Each number is 128 + 32 x the weight over its row's rms, rounded and kept within 0 to 255. Layers, rows and columns count from 0. Numbers have three digits each. The size before them is the row's rms in percent of the matrix's.

# layer 7 MLP up, 320x128, rms 0.109, rows 272-319, columns 64-127
098:116175144083117081167139142100069191134130095089131181221143108133097126124139115158130151133108158121094074146083077184156120135087157114080054113143085145183116145114077110107116120110188152
104:127138125104102105131131190158078159122110145098060120136111110087141102111097095132137117193130138079195101110077062144206107122129156128156147135120125122178121145148127116129117103041090163
102:121071171113104099098098101182147112146141141098127099123120086124095152184137201121113177144124054136077110138097177124159136119184112176145088046142090113146160114163072135095157160162154072
094:121151131146124121148086160100127140143137105206155132163153078133117120124149121124151153072126083157087166087111101107140172097158150077104093160110070168120138121116148093148144122133113141
098:122118101171128165145132148134135157162039097086184097101068153156106122148158187179128144058119131155173164114120145105137116092151180111123189131130171135146071127172145130124108124143120094
104:111102153189189122109080131118140188112145169089163109105112138125125127124153086130111112148133115157174118166152117169138097084133130110070072157117120156165164109133128063146131158134165111
100:076110165118102156161128131074117117147119075185183126101128180164091081138132079146127103166119134179139144103099133113159145139159119084138112115088108088129099146161145143135226121130080100
101:220095097120122111126179126116223172080172158179124135151075176110089152120148150167118132175132177096153174162122115139124107147200108084166130093144109129086118129150096109113093124108138107
099:096130124136125109087143164138058122100093127168104129165130121161170152103131108154147169172162088091148131111118169115072104197121173076107146140126192130153127122159149098195134096141138114
105:135118199159142178161140131151111083126129106091128102136150106139171130094118144164135151118164088129132157161132182153124186157100100113079141132081105093111112134171121138170147124145149067
109:155103131112121092153183110132155094142143122117094089114098073053150143117179148139090122148099125148140132115104113114150109165129127136178077086154107140095134148178110106148127081106090145
111:131094124163135151121125129124126082131112157127084144104107111114139147113087138174112160104108057130126111223131099163129113112182100143090127096075137093093136198055070087120100165114168164
104:182050141129141065143155142127100178145117150113084104149118143163124138111108126101113070124125146138112101161191192159162100127113128144144107159149157136076151119113209141100115073118144127
103:099137141097161086165082105121176108080130063120084184146191133089111105101121127115139135099131147091162097148094190111188085127134129084118137078131150116199147131080128209176138119123116098
105:135128152140157110084117113107177169140129147120175126133101134174078137109175131079155134129136114115127092116046217133128127142145131196071118094188101154114080107147138075081068085119126145
102:149150148111138137149137075109093112171117159125183082093106080080116120164135117151185098128116074084100127112121113121115107096104146140108113194153145104121133063099179103119141145136161198
095:163134170113127105178041099150156083116076158092152148171109112143091137107143152108089078031125084121116167101153140133117118084205071129122171105159141123132084151138163137125140125119138153
099:166122066129077165159116182153107086067150133115166160120091057112118164157088110121146116074143097080107096131130127126142111122134163107134101119116096122114071093072123199097172118138143179
098:132087066112156095121123134124141121113134140139139096055175155169120126103165198125119100153154121107115212082121169113083102167123118111121129150107083138122122147127152143081081072115127104
104:123108105152116153141140125145123178093161124142097110135209135105098169146118098111099154085127186101069128091165083126159175107096068122083159173149134127102101145178084126060167133113135103
095:129201136074140169105124106079111117108066129137086154149127090122117199152116110121120113161128051151113206170151112081116144144096099117145107091131159134146159134138138199172150106135163090
092:131108140067166130114126138118093129119065130140129136181144085103119064157134141137139149005128126091089077101123126121120070126151102136134093154099126083059117134139123150116150118144176149
103:157159138134128107140120168121125182114126147096140135062101140142101095128134138153127154121101137079139135167130179085142133128034140109111129123132077131199195082169080162140090116142138067
103:119116160154078196075112120113096105085151093167130109197150130100165097146151111117157168141142117124110142112141093100100122194129109159136122143128160154081097122144114124113164080174176114
098:153129125144082154156130115162103147178180118139168125139174126143147137118143139168077126153180103096088089146135100122145077118073089122170112152031100123131063090114147121115125127110168155
096:024195130111122180079126134174180147166109152123136159136133164110118130070100095104127072117111145160108171113090146130212097134079142196137114082093140152121152123140157125124136138100105166
105:083098090113140137115101159109125144105118108113133140191142128117203116144160130162099119133136041205206173107073175147120143144129133159148116125069122119096142116103134121091139090171127138
106:128130177112143164113100126118138163161142142098073098043142124124188072146136112133130163172177136134107120076128123157152137047105164146084111148118092144146153177150193167159196156137142130
103:143141151158133089143156141086170179132095129103135093114100173143109160145140173133101120170162120119023144105112107127170129133121106142138115176129126110119156132176106153168159166162149101
099:162180142125098092125136117143170149117169125119096162170050160129102139070163180154166063167096172121123100152133097110149131094103123108159112098115166138085174143132196089071163122133131134
098:100125106077117073115135136076131161130142046153153136114173194175142122136092159148153181163125154145138072192101110062114154095164071112106073166214129154105098080104114153110158128095100076
097:121095164080102216140071191134170146157164143086154099142131110132159167197163162141112151113155164105113130143092137068081122119132120114150141160069161090108128140106120100184132150116132109
107:156132186150133118154116093093128147100110088064088207087073094108154159091047140088087108108123151153142120217188081107138123144142107135107140124105130166093116091154134145132195106124142087
089:197163150154189075086127167064154113135085138061064144173127097107072150165123108125134116092106140097107130096115111176107155143165087089074154089111103124116147087137081156105108130163130165
105:092154145136140130110137126160113122107104105117100124098087089178138098165105086151140142128088145083105071201068140138148164162155155142161111180092145129119093154103094106150111132140131149
106:110130161160126150147133116096185129160131174096068181143201129113119138137143101096115136191120157115117192112111067118110131087091129125126145171113099123151148065106086152114167109124078117
101:084138141118102155179120143167169165188078131141129097124133111134091177133082141131117084187119133122157163189140205172129137155106145106142102079145084170119145064107136136133123134118172151
107:134115144171163168143111139062066159125134078140147138165137117075147096126100116104095150159112125159137140104154129150088105144108104155206124086059114100146143130102148133109138037163116144
102:096110177104161132116127108110135128163126152196129106061158128058150105117141151107113092102150146079121100133117115125152120122126136107132161175137133079151160128114151154116114133157162092
098:079081109134184170095110111165118145088147095174126145168069124100102143104115108114126130139130137175094184087119129126153155084160081137098156076110172107146069137170157110176137114126083128
105:112106096103125169158130120087170138161092111153158131147121133073124157093140118122167131132063158133112135123127161126147139089154119104151143183119150213133097083159156187200147088106152134
101:129187117120132120134118152152091071164143121138154159127101101118111094165099123131134139162133141098114164150069158112102142122145053118149107170134162177090144137151096114098115131156140096
100:163127127116179122161133125123156101106133094140161115139058104117146108087136076119120163129096141117106089108061095156159146138161090111156168117171115128185153024086079096083140099099101122
102:099087124138123147087124156142102114122161103096109107127141128121067159128157066118091138160128120162134163111139139143131162091123183089047123098147142186127162098115115118173159110165096142
104:102165161134153122143098205110103143153124070106130191131169133116138094159101136073158135094154140095115140199141144108121109141131123164142145106102130133135089111147125142105200113121129090
109:106144162158082173098178180110124057093098127143065105091100195133158156104060144130134137142117095150176106124119131111167098166205147091191174149151136147069142090135122146179169157170156074
099:133134049141171145176127126124108131186090166072140121079097111133145129096041096142089068116136151111115174148106105147162107177083105123169137128134131148146159154139069149117066148156100114
093:065149124115138102105140184143135096140135155142195085121198123077136146105134156114142122119156145140157104149104169143176149105171160143150116142139178075094178156134160152077127135154141133
# layer 7 MLP down (transposed), 320x128, rms 0.0638, rows 272-319, columns 64-127
096:140149142075197077199136110090104073132130074146124097130113156159161059105096193174182151136104134148092113131140094126146161148189140151062145161139097170181157106147153185133125132143181107
104:173124145153114148117159148114120118137105181142142127120086169061163140099173116099171085150147151111110095141178136112120160111127082129091093170168133140115143169132069154144136091111105139
103:120119110124173176128138066115134145145198127100106121088167111147142197154121071182179121121124113105173103129097158057128125118132161176067098168144132079116049125100166122119147114119097139
108:102143147134170106116164111112137118089191147108125086078189146137116064111105118120173136102151162144102165117080163164115127090069178118095177099133189130169132144128162071128135105134189102
104:092145113132121148146118122113087138149117086100127238115108142165099149124154093152184121085065173146127142135099196108157097091145131146112099134112139156165101092102036151107150122152106081
099:135103112113165123151103157115071148109153079145130115210111145116098099137153148094184139121082186119107207103112154184115071101177148085155186136186102115112097104139129122155111085106132095
101:070151192160084157165132147086113110145158135119150155136122165101182125107131118135151127159114167077165127122183178063117196099149084122149098128124137136133132143106145141136128164117088070
096:091096169119167079102085080109070109133142099135164137133090090114076193137164081150103118127134141113142137143110107101119109143076206123119112121126159100144146173168151147144123126050138080
094:156131096139098122135149167092101091196124129134091170127093128085073105159091066134159107151101118136115128163178138146137140091147142128162128122126188129134129125082115128110099077118108118
099:132108137138136113171077134107079136093116138092159126160132106143149153130144153135168140077054149093124063151123121071119139077130114169116181093203081162165109096064094086137113116116077160
109:153199148131054113172140122156113088132169083092082157102116162129063118122138100137134104127126167128152167070155088171092134172145102168122091108144130129087152115112190147152144105066123139
107:094124135124059110151119150097123137143167123140114131065128152148145135110061127117140129141181162096096135162167090062152163151185113110103114105149128159122107106139183129133142119122095126
104:144181099149085135157125138094088136137087138133147140168112136152104135092183136100173144164146102141116131208170153220149097114131135139088102133104127092125135046163222113147176134084155099
108:089122176052140129077080139192172136084096129149066137157152138076102089165204178124139130115133159138123122131152136092151098115161057140179087115129099165139108160151145102167176128094088176
105:076084127114170100104111099102077095100085134147155200179149143131162169105125119155155194127122157106137140108155133113069164134145070169161072097109120153113106109133145161037171146184127128
106:118105112140154131132207142148147085114151174090174087145088121142092115082140114159136146109091104145193110111037135106195105207125151121128109161114147120163046115097222160051124087150141117
097:082153158165110154142150147086154134147204119158100154138092112112158114115145128119171115154150162124059078113150155086152104108132085154109098146142158125083166036150117068135130115110166077
098:157150123100078139126118126174134091138145143144172139078170059109129172105104116137129136169091160127206126127138084149183139144108179151093164188158157128068085178130104139100123139131103103
097:083119114107176083124143101131152118168150143133147114142135098113112108133147171129085116148118124062188126155156123034123135184055115115083172128140095211107193106190129102067158161150124158
108:111081145135157128162141135096101136133114142141142090124159221087154109199069137127083117125128150151167097144170099142205121172119131066155166094125109193147124105050196136074169158116143134
089:145119175144149070168074145132145089165138116114139167126131146104109083120113109168127105074071121056132159134167062082124134058137078216111130124149142104049105072085133131134090081084150115
098:158080101136154100159139112132133114140100162129065036128102138076104170118171110152110126160166162081163110105163079172180170175134178138105135116147109105132104099153109102214097125148067128
101:105087113117071143099124142146115126124139110183205109125130155154095145208125112138109190093137122153140129100138103066104136127073219099176136150112121114108131124162109134146128111105108082
101:092169179173056144129144102131091072106146123152102073137106149101120191112164122057170136101117141147164123103109065017190204152114101104140043156137080141127139148127084113136133140130163115
103:095062142103134085124109158145127119134095197203135118137147076103170154173151112141126083148166065178111156131103118109102186131105118114100093157191067169101109069126101113147081100101086132
099:115101128154142166130111155145170170112085134139181124126110198121098156099157128185139109118182112139106141135111150137091126061166145155155194113099082109066110057173047102128167173158207113
110:101171097130143111069108124134181148133152104167132160079116094186126163132071107097138142105137108160112164100132156127057095070079128117104077123107082162099129163169129125123127118154129158
108:082108169124107105094151129150131128118066195139135159157202155081078147140121123115134125134126096089075068073081117121144074151178145098157074085128089100149054105132108141165143146141100105
100:112159114059161187122094060139109137160125089123093108139101099124105147119131139171059164156136197113167117139133156189122134150107104116165171099057156087158179192116101172152116152117108138
096:150149121108097166146152119087141083050126120160075143140093086108102141133109100150183135065151078105126077086121164155136122116186071128096110149153091148131061080105090155155133120148072174
098:164115090139140111113120140139157211068107131104140075147117145147119127141135148126131133127126172087141077117098126143108112140100103111126138101129053063136155099147120142140168097116115127
096:118154171078086181153157168124110131115147138195105166059145174201129119128102124132130133104132106105127123161120126223140148099135136094122096132126120122123132120041124138175136074124140150
106:146111120167190093099183171112128127143114125114105084137076148130149141125047116076155080115138102171096124200147082164103124142108119160133147146146143161143121114093161094170188071123133213
097:109118173138104154143139123151147125096098188159130107111072110139080120163117122099103142161144098145079081099071169162137126134103195095128048133112117142112160151201108093129171110162102140
103:099169116103114125151113123174092182146166173171158126133154118119086180144094124114168111174154110073137153135136127113152105178094094098130170163064159140179122185125108068153108104155193105
107:126093116171134138125123157195173101140124126116103124163142076188115149171123162121116193105152143138075027156159105053129117100096148126136056144125126078118080124157156136140099158107124124
104:099126135124125084129162148159138140175143117141123093144151153131106134095181201141153091122143174126108103119151128000141135138133135131148147121139166118170149170092121157126145079070096157
109:112144081139135165106143187122139117120127124082054177120174162092098084187133124162117116160134131093120173139098180072114103111111137120094097150113129106095098076190155149116138102127131140
104:150196106165106193180163136098107153109147155068117051094163140142102094145079110118164142154103126149149146145110097139166118182153127115070086113146138129178191112146190150166130146132153202
098:103170139136142181122142133106157149184163162113135126116070074115146128158150124192127154111121177100131096113178135178148167168105134095115204122145152115151138118080134140184091112111176132
109:167094129110112116072148108094142104108173168132103176145120172165164126138110132134130096150138131151135186049142117086135121104122193089118141155112089118118134112181052148070134107151163056
109:138185177133056131090149189112170106162136140097163169112175066123112089164096138143138184140115117198113175124175102107104139063125142144109118139132105063091065128088120194172131070117123121
097:125099112118166168143114139107126097141117159168137101081116153106161183180189202095080112103114178122077112093115121060161109220132153105083126139123097126068079137137135171129145141139118102
102:120063107123096123109133127110128162135191139117142089136118137135078133130134085129091174129170139147141119169102127122120072133145187135162181096176114133169092181142053111155097131079107118
097:127153099148121113112128111114118129156151171076133153091099116181153122139108114177130139105107099154152158134201150042139066123137081169199071160095103152118096138093146066091154127122090124
108:112165087152078120137130109101070104144093106104148116145139139131087146115130078212086178087135113159190130123149166038099167128180151110157152174165112128111190114088141113094141129176140125
102:115157161152126140098102131141089077143172085122163133175115102136091149134141141104137158137139136214175152139080187078140148094154139177057106132137151137134092130105039147114177108157142114
097:173136150141121098139119165155174124137129092122127106139113118085080172080211160160145122122108133166084108074137133016145071154152118164141175117165160152151123113137092190132077145110148172
# layer 7 MLP gate, 320x128, rms 0.112, rows 273-319, columns 64-127
103:154128099141119127129142137129143135156118140136154143132102152114141186140086108173166105107115107121110075129125144179093132112114166106128132169198095118143172125161203122155160117087084075
110:129132137148067125109134115165076108195077151194092147062088162183050177152140182096143103139086122111134140109137099122133154180149133157184098140130141114107085136104162102105116160125161135
109:139132181157074131134115141148156132128098150221157176160132101154153139145118093169133131107108127144066084089136135172074165119108143137160077200054150109068064096122125096168137140139156100
101:132135155159203155096074166148138110148107125138174134093046137134079145126175145094153117127187115158101129105113159140134170131131119135095104095111128051129125165136093121111133144150136128
102:105120160116070131175146135132093100108129136073187114085145131169163128088131157121172049104105128167173207151180164145151052132090161129126135123118181127121152113070153114155149120076132048
101:178161131143138077148102113157139108105140119128126124124104114160175131137154151094100105180114145097134150116120079077100125140159215141156130126087116143130070127132082156151117091137158182
103:171125093151095089096145064102197149125166149161149208102138160105137101148116102188114159127145121092143077148093131137113138128159115137127140169126106113139077102108153078134124138136131127
089:127148141120168107089105096132133107116090084169144116139154171203153167180096130143074149143130129047100152115154133117089172147164138134131115132141084101108176119103105140183122182095110144
106:085175126122154138163166182123173112120132113098123136098175109111143116136156133060112104130128153167166178117073112147089150193052104131110147100134135060105205163129209145132106115116104063
098:176094167146145124075140123150096150082135172139102102159168137166156150161156129105150148206084125157100099132117069108172133169143175113116121126061174074100092101118219083110157133067104090
098:120087150157157111085165179112136194106124116160084169169077143118084148127016145098124144151054102103164099072106141128077133135143153132157127125106135132088120118138115120092143186078109098
101:128146127186098156089150091144108130172119099128148177150121108199169165088115127111159120144146147151145177217147115136150118138136116139090107130163133133139103088134113115102069067091087171
108:164164102097073098126155156185112056174092161090127160136082196190142119122109107148159092096140132156122138148179119135139200151163112120136128133142088086132099094203086212130109137154150062
117:157095133151174116126099111150176149097149163098086137118155074163123188134142121170123113113131118138118150090166105158120093127128105125161088176082173154144141150170152187117125090094131085
100:092105056052120176172104124178181125068173187099080150140131119138140151168153106151124170127094080117123118196148076127137144158107131114136142188164121110153072093133142166144074098103097148
097:121102080097125139126109147132130126152163115186129140140088126145093129143110123105123101093116183213068102113119143128158126137120185079185234125135126162153127160154120164098147124142153166
095:102151159107097076130091100158111116161200131122096116139133113147169153084175143087101110087155148095109124033150125108093089120119125159176088137153107135182127155202137138087138147080122099
103:184179145021170087119121159157143117121129107131106113136084144071144177109088145118134110075073124091190107114116169074138115128109146154096104119098171131141070127135137140098134100132102111
105:144158201130174217092104060151181089126124125138113211129128115143098090126077124099138123102121106199113106155190106119144109187099095133140120116125121108126135077120160135160125132096165099
098:083144092127197140108139099194108143197066130185134035163069151110173174133125161131128142115127093078124113135133137098131109180168152113116150139076155130120125121104222174160157172168103104
094:119132157132087131137103152131145099093080167154182132137136141119133102127075130095076124203115100087128117123129100111141138073156203088170158090175075101091190118109146139061090120159033136
100:145109087093176165108060175117118101119144133103108198115145105152112167129141128080141117195134123117146080135085093147131141156083070117122117120172104130117131065106155147104143163128113124
107:125145104110137134107125134134129138107162130191122084160138139136063110087124123117151123112155097134095148121107130114125143156103131086107086114130092110155073158137131111157084217108106116
099:140119136170146093125116141146157140095067166114106139116129111160175155170128120087130120115130099144207126123100104115111135125063132166135041113123148142078078070138130137136151144089082095
097:117152126086106112111102146195166166116185112074101117160142088159118142100156080170113166180109117146142118136086117150081103085097171112127165173150106072108133105141071168080159150123173108
107:142144143156201102104068126107129133157109068142126121137111105099061105106108120085128159113048087145166031143116138132112157192099149129128154128080193140144118120083106118182180110112121112
107:100144138091104113132098124102096150131167104175184099147206158096214112098187114094105151144052141104092137104171101157102125127108126160100116116135162121098076108162147139154171136150133164
098:167165111105133158084112170130164079174156140093071145068100130120162136090129086155126098127127113069178113156136133149154174124162083146109099127122114114098166119075127191143077121149130165
097:165169186140077135119163199173164148115068098085116075145074110116109137168170175069140148118128131160066160173137135146159144124121167109144160204166122149116103124140127152170106120126170074
111:148132172077071216117082177185131110096163104166150093130145155126122110113113137124128062109135077131108114060161088131188133124159152145116076126100071164148177165132086182157111160126112162
095:135132116116113117141130195087110166163169150196130096082204179125124108136115151104119172099138142115132180187082137187159111113156106087131125129102147173148113144068097115196146133067072107
111:131121157172076147119143124096096146140124096164162151069174128124104135101105097092193156106108138156089136124157139121176097159138088103136143114127197108076151140072130110180143147143118116
096:118152153103112188106102095077116114131096119144082175123141077095128140106120116116144179096145138154145156146105085116165117115173093155164135072137098173151081155190121106117167153140079187
090:111156154091155110086160120133087127157104129129131142121171148173062101136119100143171132079093130127147075096138087121152087117145105179145087098028094102053162139129140160217126095147132123
110:123092130095080109093065155171157104085130127145110156095156124108118115108119099124157090082129098145210099122135167223100167110165134155083085064164170139114124146112152143193111166127112152
109:186105088134099208116120105137137164193151143137094145148107108141109140104092149168229114101109115115141058135192077238164106100136144179102072118113148084119125145108190140162102092130119183
099:140094114152147101128083116107162076103081118100121130108111134110147083167108133159122074179120170113159132139123132159093087092139131193139063141156116189075073146088110169036169142139133107
114:164141162083101122150125131126130199164146095145145138081166077097198115177085103135131094139124165124103113069133095135159096141108093130158136213066119102074099192097120178159128120101148105
093:145120092196159172082092104141156136137139119142093082160127137112146128116085136122083088143092100087120117156125180163164099146115150181134110177142156149127151052156170093098121175099144144
111:147098115086119124159164149129112143137163123120105125082154110219137153176136126210149132136097108186111171144147149208127103198100116143092179160112144099112144106106097083115092153166157144
104:141130136088096136179201134175126087173123157111143090118110088195122134102141147162116100116085135166126114170115195132113067105079123096110115104117142135128138114175161143117130127133149133
102:150136117137141097104145153130140143163094182228153137133135055092102134105188105179153167153106127129090130141129127078108096110182134137155130100052151128153141178144178156130083161126096137
103:142122192134109146072148062085174148134186165180099160130086073163144136099146146094185103146088173135078179092080090138168135207120123124142119144101145135119119160140141087119105125102130116
096:147090124099129131057153158122063116142167119113138117110128165122145178072138145087092130120086161138054164125147070083086148188136144147116139156176085089117132119168133091137138095075104117
108:062133117175150130121101150137144106065061083178090100077136077095127107174137122168150116161147204098141135092185124192072078134139106116116116172072120141141154121185090117157096158132143136
101:172132105092132166156137138145104117135073162137093066197130196204151089145118164115138126109158133068101102057130090104180098125075158083089149113124087178113056124166111060119128115136143074
096:171099084085101178100063072131061137180127098146114147132111146103130096163086118157130089112062148120134151102203055234129156126163075116084179127144137149114096073070138118070140160145120132